{"d_mlp": 640, "norm_place": "pre", "norm_eps": 1e-05, "qk_norm": false, "tie_embeddings": true, "init_std_down": 0.00544, "z_loss": 0.0001, "dataset": "wikipedia_en"}
Each number is 128 + 24 x the weight over the matrix's rms, rounded and kept within 0 to 255. Layers, rows and columns count from 0. Numbers have three digits each.

# o: layer 3 attention output (transposed), 160x160, rms 0.104, rows 10-31, columns 0-79
# v: layer 3 attention value, 160x160, rms 0.117, rows 11-31, columns 0-79
# q: layer 3 attention query, 160x160, rms 0.133, rows 32-48, columns 0-79
# k: layer 3 attention key, 160x160, rms 0.125, rows 32-47, columns 0-79
o10:129105151148137110102133120185139130170142123136138091106118101116139151183116091160133153143132168145168149167162123115160147105100133083143146083133131126097145134089140137173141148136145113121123094150140117137109083156074098094146123133
v11:166181165165104147118158128087121146116137119162112174136097118145148099113146176142135136113105117141181104083176104131122127106157205089149122126127142171104094130110128099135126150140105140127111160137102109142134106151104120112108128111
o11:096096127146150109137116110160133094126133127121080122129126177164142178098106166166134134089140110106077141141084157059130156101073127183097111083149101094080104136102136145120112158121078125155110139132110135099093157143151108144157107104
v12:122138127131176145146094178103135164119171152163103094107135107125096146126121123101075127121095178081125139124157121205182111157109153092150114101159130151096135126112116105144176051108093059150159099088141136147171116132153119130157135117
o12:119092140088126109133173157123113116101070114127142114138133145128157128170131168174128162142183098147142114127074089124129177097116120149147149170139164108131060137153137115151136120151108158080122164148143150130129121056104148121147122128
v13:128129111100161118121073127154122163122141127116125123111173088137114197115141116091080149129151153101143149125112147131165195101133093157123187146111118143132069103159144103130077057147141102159104066169124211127103152152105116158110120095
o13:117136077147120152134202124096152126144076102138124114109097179110134152122105122163105152191103122169098128136143087131125066120124097130167070130122110118122149092109115118110164168108112146063084165164127105150167173119145143111144138146
v14:159130128159133126104069086152103148157156064098121130144082119150148179123102124102105091150084122110123166118112116166131131170103136115118084135110140119096126133119144110125131111157133198107138140144154112147123118163140120194156117114
o14:134114114160121111119225115102136132064136151145157124117163128137161124140135184149136138138131141136156154147138141118108128058156112132168134087137132138160098104189130122178126190084072075109167138104114164095094100140148179134118143127
v15:154134109120125133128115152141137122111157139124122143122139086138131136116132112126110081104120173082107102128160131114131146100157157140136115125134096192139060148152141134102143127083080131168091144147150164138127129109141133106122077146
o15:128119154152110138166135116151149145141092132089160104122104136100124145105175145165168212142121097187115109152126124169131151099095094104082111129131148084112125088133116124155104093117182135083135121132146075137162112152148135125121164165
v16:123132142095125092167157163108144152137102106139130108121118129103117113176164113107136124098133192135099081134140117122142114135140094159119167108119132176132110151079145172135125139091131089134098180131124166104116075146155127071184126131
o16:175118117129165149077130145173103135163137141101137137122135145132186144101129098144123131147113102155133139122098114100128108155125121077148119158126131107153090173145111108134179100139151137155114089119113075135118140136097164136128134104
v17:118087079095126129107161149180152135139091106091129093111108110133189138128108110107135114199136128142096140121108151131114125113149124121159121116156094156123106145131133136145138091140169119095112096115107119106105099152151097173159122104
o17:159130127129165136123097138111139148132128126206125168117172113095120185169113119122094156116155165129111074118111076073155139138089111160136122107113137100131160101146143111139147140169114119134081190153161168170152103122113167113108137105
v18:147154118142118058126110109124076116123127157136156126149153101171161127112112154119147158135079107128123181151115105107110147115165131078122138132156117113161110176145102115149120139132145134167121139154122107112154113141112131143114081099
o18:107133152167136136096134129163147113166162121113094111122128148111097130149127059104167113101145164148153100129124110150188101126116146138132088126106135141112113074117140121118117144133111121086170097099141129164132138130174106136106147161
v19:148122166124130170119111148034117075135111126150140140113139119121103149177106139117130123075129096129112101160157158121157117098135094076099141120128122140121080109107132137123105132096130115076129148115102123117101167118168168084167168101
o19:156175128122127068108122121220160170104121105151132087111111131121101136151164102150119139165069148146118129105138139111106134129146174208148121144106117106123135107172146139117101112152082151151128098167123156111105116137087149113115096132
v20:124127135159113181150136167118113128145127115136119099114098127172134140132130129106091144145093149093056146152077099096151150117106141136114096093157150145106101151110147171138132121125149108141177102150138195118116103105100074191149126143
o20:120108137176137130130107097142143132115098137126145143129177120151099135127106156173117143149173131133206141084161128160136115197125107095154170128125153120154136116084106140151084123097088101073058121133123076131070170150167181107093167142
v21:142124056120114136148122172114102154131090110148132141104155138150143165147125111095116123087133139138121117090182071128135172141114115121122146158087086152111101105148147073124155155112126146066147130164173116080157141180158130165149100122
o21:111112130133152128120143126107154104167183152136173068139097143080117090065136159119107156160092124134123129167091132141158120171148138117138137147146149126135155129154128158165142112129130135130128112073147161127111141134071130122135145079
v22:093154149109110106108067141155150203147155128079168088132129132086158102152123134149126095138175122137084111084147127075098116081162158143144146137163106184089161101136154174104112130080082160155076134115158124155162119153127135106187080156
o22:140115065099158152177112128114153113165092156104126138125152150133114139105162099097126163121097121107172140133112125142205161172125087087113097118107134081140119159082101059167123163158167109119176138138088176111130127108166106159111124144
v23:139096110105131114156163127141128132121105108113077108134127094085109088140166076071087076154148158156142124133149118171152122139140126129101095124159123157109132134105140112132135118147124086151178182085120131149121141164076093133161119112
o23:130108174121154142135106090113145145135137178134168124109159132150147164099099180145150146103134101122096078096127142108121104075107115107183156121159183061128112123121128119113105144146124180119107125123118102116135147081158155114123137117
v24:186161105118087122090130132148155080132119097119133123150090141125088182142133084149180115150109092094160133142148157145099129146099189123108095163189136105120116132155111113107132161151111210140087152149145106092134121143109156106112149103
o24:108142105113170154108126118123119136143155167135134107079130154181110102121145187121134110132176114149113124115093112204140133132177137167141113109052158095146154124093120099123154104084140086107115108105097112138098076132139120128109107113
v25:129154108099086092144151155094111152137142140143140100144172091116123164125150167133151113147110157092137095121138120137117096105171100126099125155149128126163163142127178157116113109117100144133136151107126115105117148169076122163120140146
o25:150138144124158145116116083124140099111140138128087111086099124135125083175123112086140147112171133113133174143049100123151162132090134146131192113136139070121078137136092102130153100151149137123122160140166124144178098114170146139151080147
v26:153146120100138113085099114121134114103143131120167139125162123131116129079088152129137098161156136142120155121137128149168164111098145087161131103138093131079154146127125124166184106107113120139149159153142118174093116108109153184130127093
o26:102089076177072156134130131118135148099064139126103129094082149137148120182170087117156163169112136106157128096091126107095111098155167142107119116089148145174138144159137117130101103150134149105082120158118127107124108157120179112127126122
v27:153121108147107106175117108125105099148107097107133158152143161095151138083136189104102118110128145152136110096152083115124099103130089110130170088117129105125128155134163110136130133116091091158088075174138178147175085155134073097133102149
o27:143155163169164139115127169108103108119174100140153070135164107130145107193102074139127148145131140112117118170131118097158151128139099157096095124174112187147110108102144169093127137145148158142150134123135010122113161141098121158135166100
v28:183178144104127118132169153137090141127111145138136141151121170135101155154133126109152149134161131113133094101131115124106148120170151121159164139101114108146122078124118183120125181127152128128075103099102131108115136109153137081123141159
o28:095107090117158065112094161105141131117118103171129177173164117131153091101157122092093142128116117126092167162113129145151113100106130140152065094119142132103108169143131113127071145123127142103167124118144093163127159076105119205128136149
v29:189092081136105117139121172076113159098113130097141123092138141129126168153145150132186155135107128119099108112101069097102130093110146175116139128091092093172141169165150161128109103125086129191176115102124160144147108156121127105120183127
o29:101101210131097124120119122181150149124155112144126119113160089180124152157100113141118106142155078149178205197169116172167075133103145092129112126134157126145116145094114123153112146156113122113080182121112087136146104125131149144129136085
v30:134111139097140096067137142106139127119137170133115134139149122133165130132154170150165159165153130086156089160119136112125124138148119120103126164133102133112172108153127098127134105139121112081119139136113074157147135170148175114116098100
o30:074152126126091158146113106113107082142115125095177126104084087148092117116140100111134090114117096198128183070139145121119152104164128123151083094169147087129104160134103135142121147126128130132132136112152203084123151142131106110105143128
v31:104124099099135144172118119142148192115124176125155063115103170072129164102140125041140157179137137102141135093084131117133112157133172161100103137156113102146090124113118121129116174108111103137125152140110104096111127128157139164103108160
o31:118148110125118113108125185086154126099180116168167139173138135199146102167136134193105157143145108153124108147140101126145143120098098122130128138110103147115143105195115089126107139126165152117082139118122154158147123125156086110206109145
q32:150126116126128117121141129173144138142123119139118134122120101127137148134130140125122137129125129125162129164120101128137121127128129141109099128134134124103126119112159130137120103114131148142133128121115132106130140127116120105131097160
k32:104108130110112128141126123145091113094126129111117113137111123121139128120159152137116112161103143150142143149135119160127123117131107092126141113144104132128106094097128142149122099103139103116112134092127140093121122124134133108108120130
q33:118152135144088130085129134141102170090136100097093126136104156111121113165134135105127104172110089146153108145141127117116159130110126111130161118185140102103110134142121105144119077124112136157151134162142133095150124132113109137162151169
k33:171160109138114116115104125137146153098097089094153156152158113119102189139095123087142132154124103108137117142130152094144167123117118122125155105124143090144177167121121125125129189128130126124135126138134150107144138179130115140157109147
q34:144130118143123133120108119140127148160142136123094088138115147133141123124157108083120155155143116108164127139159115128141165097156128138127136134120150113103143160101155118148131134109137144096104129085116133082156150116147117134113133164
k34:146134114102119127120128112117106140118146125156119134132116121132154130113131146115110097169120146136123146130127140148167162083131147113100144126139123106119148141102122141152094134104117108158109135124140114101154115140110130126118116154
q35:129105088072134147119115120118161134149137108116163112117138127128153125102146087137136107133144107140126107114131104106146121126168105135141139146145104118182160145150121150141092115136147080154105129119156154128159133099120116128135156127
k35:173189098092100126111121148127128125154148160143140135150091126124133072148173106153110108100138109091121104140151146125133111141182114125141114141107141099140141143121145115117109141127155117112116131118131094154125146083109117134126146161
q36:139136115152121161113144121101143104120133130135113100157135136118156111155117138118126126153146139139139146124122127113114158134107134144130148116133129129152126133152146107134171133130108134130136137139116138114156175154122120128156152133
k36:120138118150166107151147150114088145133101098095150154157135092080137131111153105134115121161117129113103152132146169095131153148108147115167165123122149138131137161147121150140177187135090125155146120128142141107135129139113118128161165151
q37:107107100129155110112121121116131179111140135086133112118167123112118148097146124119111110122117129140164144115123090183146100121129103141115128118081114117128141128129138110143109123099171124076101116113140127134160161116123116141141145137
k37:160154081106145149117121137084134140132128115139105131111135125126143144148095121132098149135156074127094155207139103117133099118084091157103137145079140120117161116141133131119124143133167130126124114102152128165133123144121139132133092126
q38:131130105175151109150150080125125139124101181088126105130151137144150094104110128116081134139149135087094133117141088127125116109137162109146128116080185143123090137132122132112102156130152112094124117107101136130107134123120154162109127093
k38:118093112146134123159169114094096159120147164159119197118154109129165144123135140102165081149146144148117062166073111118162106109104184126138118142104121139148141136141158094111136136150111096132157117150133121151143117099144172142123106078
q39:130130146136126146146156127135095158116113139118119121151146146125116131113127116125151115107126143120116140106117121148112136133145085124119152129072130147135157155147142109096125144141140121097143105169122125133120149141120104137115154106
k39:135131126140128147151135117128140151168107098124136130123134135120144154107113083107099152139129124119096133123126126083133119129118160161123112158107141141122126128161111134131110152156122146162169104151129125152145134161108146154145122106
q40:117104081122163136117108105085119134143141163117161126148152110111135170087139104131093125115117138154168131115141089176136104153141115147116119126103136119114123133144182150137119114116160098069079166109131128111135144136109115147118098104
k40:085106099132164139090157107108101111113136116162107122104137123114163138137135147186105116159114109163139129173133133145149082123105102138124130161113133108101123077101156146138126120098134141125103122090143094146122109086122117104102121138
q41:138129171133143153115156145116107118140137128145132131109130130134125112132116141109139131128138142149110135140140133131108121124110125100138153135146100125122133130137092125128152139155117138124106146149126131121123104123136131150136123106
k41:140138137132147121131116122136163124154120108137155146122139130129128142133103118132128121114150103111114135120145119121115134125120160125104119150140162131127144117120124126133115188145109168134127149159118129166133143143127123130148149116
q42:146131132106128154130165118162110085157101119087126124129116102125144125140117142181138109109104130145114132165110102108157087173136127124121116133117123150142121117163154108137104081129145132176146106146133133145137139129103102111130108141
k42:139123167129102150165121169155133147172106089105155104130146126159150126107142114159115147152099125154105107145143147088098099133137101149141158161100103147143121121135070091126156144140158129131151112098154102137134130150125102141111118115
q43:121140170128098130138164121163119114119122126124114153099135132138123140129116141155141108113124142141109127146115140104126120134118140114139132126138137123117105098154110133119124121149110146165148121166139155143123123132128144145134100113
k43:123112161150111148137115131142169132120089113109163141126152130127123163113086116115145130108141126144125096109127124097098113115117151116136131148139130114144128143145097119095107169169135166146138125139133122164121133174114122138144130082
q44:158131170149184136097152147091102129108121152164125161108166113139107110145115152101123100129137126145126137135158118172111118155106130105122141142136120126123143113118096123135144147166120113122092174148119118116105073131099153147112082098
k44:117120120163172130129160126147145115134147091122125129106161118136099118165088119121142137140140101109128143141152128134162135173116150119114123137153156142141139092122153120176109165134076174136118157138104172162152111101135128141121132111
q45:147137177125145139123128078102103076134152102168113157074155142152147120120127109130184105164129153128122140156156112122155144111152156135118110119164115120162126154108129125135140127122098143138123144143110134116124130133141137118135113137
k45:127146159159132143132146120111109109133157125116137123124135138154098085103125098138154091179131143130131135104127142135178150125187139092103145135128104136160110213118125116119109149123105158132126111123111126095120125110117133149150128165
q46:138125142152122117126133110145112125137125135143161140118105130127149141130132141152125099118156096108107114152153136125146135120106154114164125121132155157106080067144114126147140153133097133117102143101113151124134134119140179111157134115
k46:119090134169157138104145159163124140125127139135182147154165128100128115149117128107125119069143124126152122109120140120140131132153177113168153149150138122124122148139128106100149155185120148146118165163122115155123108137123137091147135113
q47:153120136145150128131097083106131147122148137127104113120159130122116131126136136094120138177119130123166118153145105131129133102149155144097116125109148134158116159107150136139129124101129137085124144128115139072129142135110135129115131140
k47:115131092121145121114152115116092143087142119128110134119137134116119119122117150126112098208125165114113147145132123141158128107099106106087141097126110154116128142119159138170096118097129097112105123118101133077141125123118152131104123136
q48:148145138160108128098113130159106153140108133105094139094108120141114096173146123096103126179124081158127146158156149172117136144108135142128123113111181112096142096104133112177150108135087142133133122134123155104132127101108129153130137153